Weights of a small transformer language model.
Size: 16 layers, width 320, 4 heads of 64, MLP 640 GELU, vocabulary 8192, 14.5M parameters.
Architecture: LayerNorm before each block, no position embeddings, biases, tied embeddings, ALiBi.
Training: a variant of Muon for these matrices, 296M tokens, 9043 steps.
Each number is 128 + 24 x the weight over its row's rms, rounded and kept within 0 to 255. Layers, rows and columns count from 0. The size above them is the row's rms in percent of the matrix's.

# layer 6 attention value, 256x320, rms 0.149, rows 14-30, columns 240-279
size [ 98 100  97  98 111  96  98  98  94  97 105 104 101 102 105  92  94]
[[ 94  96 130 133 129 123 116 126 122  84 116 113 143 115 130 115 133 118 139 127 147  90 140 132 119 147 132 126 147  72 110 139 109 117 111 115 103 134 138 129]
 [157  58 112 115 117 119 113 158 129 167 104 171 122 178  94 135 132 125 160 124 114 143 119  86 113 153 136 130 132 149 130 116 126 102 136 107  81 135 112 123]
 [108 132 124 100 157  96 151 120 108 107 112 119 150 137 117  82 128 131 108 153 117 119 150 118 103 119 178 111 162 131  91  89 171 135 160 138 115 161 129  93]
 [123 157 132 118 110 157 120 156  88  94 153 154 130 148 164 173 155 122 103 132 153 130  91 143 124 141 159 147 145 134 117 118 160 136 132 116 124  96 127 165]
 [153 131  86 121 116 139 137 120 108 133 156 116 123 127 115 140  88 127 106 161 134 126 118  65 117 162 138  55 135 153 113 123 136  96 112 140 174 144 170 164]
 [153  56 131 130  87 102 141 138 103 114 126 172 126  80 151 105 113 138 131 149 110 146 104 130 148 123 129 105 141 132 131 140 139 105 120 145 116 104 155 129]
 [117 148 113 148 106 138 114 118 121 152 156 120 121 147 127 157 154 143 135 147  77 104 135 154 133 109 151 116 172 112  83 135 119 126 128 139 131 157 138 131]
 [125 119 133 121 122 131  88 132 158 127 133  83 160 128 112 133 145 129 130 121 148  82  94 107 172 100  91 124 133 126  94 137 136 131 170 153 141 110  93 132]
 [100 105 101 132 117 146 110 109 164 137 134 123 134 158 135 140 127  84 135  93 112 127 154 133 177 101 151 152 157 122  79 113 124 139 150 130  99 157  97 103]
 [137 146 128  51 120 165 118 131  96 123 120 120 124 140 139 146 131 122 120 155 152 100 133 124 121 138 155 129 110 132 126 172 114  93 144 148 125 155 104 154]
 [147 168  95  96 140 147 130 124 109 152  95 103 117 131 107 115 135 147 134 127 129 107 134  85 172 125 107 152 136 125 148 160 115 134 143 157 123  94 116 100]
 [132 129 175  81  96 136 104 132 121 127 119  99 114  79 128 162 140 155 128 143 114  93  97 120  87 125 135  73 130 140 111 169 170 133  96 130 116 145 135 116]
 [133 137 125 133 162 139  88 115 133 183 153 155 116 113 145  80 137 147 143 147 124 140 171 144 120 112 141 130 106 120 110 145 103  86 121 176 139 107 127  96]
 [106 139 123 165 142  98 128 114 130 145 155 135 141 139 160 146 107 151 110 133 151 140 120 159 146 149 113 134  83 155 118 137 166 114 133  83 109 152 114  98]
 [138 119 129 197 156 106 141 156 125 179 145  95 119 134 140 120 153 118 195 139  94 132 141 135 119  86 134 133 154  91 101 143 158 133 173 123 130 165  98  97]
 [154 107 142 131 130 111 124 131 107 118 120 128 140 159 165 121 115 145 121 130  98 125 100 158 106 136 135 124 138  96  84 138 104 150 173  99 110  90 164 142]
 [113 132 165 136 119 131 109 152 111 134  88  87 136 118 107 101 133  96 120 124 129 138 147 115 145 140 134 122 166  85 107 120 178 140 169 131 146 150 133  86]]
# layer 6 attention output (transposed), 256x320, rms 0.296, rows 14-29, columns 240-279
size [104  97 100 102 113 100 100 103  93 100 107 103 105 104 106  94]
[[172 118 139 123 102 124 131 121 131 123 111 158  84 124 136  98 142 104 123 125  95 116 194 141 136 131  84  99 137 118 128 139 176 128 163 166 138 122 179 141]
 [105 160 157 117 107 148 124 172 124 110 138  89 115 118 146 107 133 110  90 148 142 176 127 129 119 127 146 143 101 122 111 157 129 136  95 158 168  94 107 124]
 [153 115 156 120 106 134 143  80 115 145 118 138 162 125 138 136 153 136  93  99 148 128 152 137 166 178 117 187 110  91 211 133 133  97 152 153 137 127 145 132]
 [159 116 125 122  86 134 162 103 141 149 149 109 152 141 129 123 113 165 128 108 136 164 139  83 120 104 123 127  89  90 109 125 178 137 109 131 131 151 134 138]
 [ 91 121 150 125 110 101 124 126 126 120 100 162 130  95 141 132 140 139 147 132 150 132 129 153 160 102 137 171 156 119 165 135  72 117 172 103  57 154 112 142]
 [127 169 145 119 107 124 151 101 135 116 155  98 115 146  96 128 143 159 114 119 157 139 102 173 142  87 156 130 104 134 115 138 115 108 150 138 113 136 151 136]
 [121  94  87  89 147 149 120 143 155 149 112  78 146 139  87 114 132 136 104 115 146 116 144 113 111 115 125 157 103 139 136 118  71  99 109 168 162 142 129 106]
 [164 126 103 100 109 105 115 124 112 129 111 136 106 138 137 146  92 119 120 153  90 145 122 150  63 136 138 139 144 141 158  96 101 143 119 113 132 171 114 108]
 [108 173 139 166 136 143 112 110 112  91 133 136 128 150 111 124 178  95  78 119 100  99 120 144 101 110  83  96 132 127 125 128 134  81 114  93 173 116 111 123]
 [143 106  78 153 109 124 131 140 120 113 148 143  92 137 103  86 141 151 117 122 103 121 129 122 146 144 134 110 173 168 143 148 109 164 126 105 166 107 146 127]
 [114 158 133 156 133 146 122 156 139 124 119 123 138 138  97 154 123 131 142  90 128 125 112 132 100 116 140 144 176  89  94 112 145 159 132 128 131 133 105 117]
 [110 154 123 144 138 121 107 125 160 161 146 132 113 138 146 101 113  83 117 105 130  99 164 141 126  94 114 162 167  92 148 111 101 153 132 151 136 141  80 148]
 [121 145 168 188 115 116 143 122 113 136 119 125 154 111 135 141 108 169 147 122 132 144  98 109 137  68 158 156 141 124  94 112 190 140 142 128  78 110 145 115]
 [130 144 137 174 131 145 101 128 130 122  97 143 127 137 137 160 144 154 123 131 132 142  91 109 141 137 130 107 134 162 133 134 159  88 112 164 136 127 129 129]
 [108 160  92 102 129 142 100 114 133 149 130  96 134 162 135 134  84 128  97 116 128  75 156 172 124 124 134 159 120 140 146 115 127 157 109 140 108 120 163 126]
 [112 114  92 122 124 145 131 137 146 149 142 112  77 111 125 155 166 118 106 147 133 123 157 141 105 110 115 101 136 159 139 142 116  95 132 153 123 139 113 116]]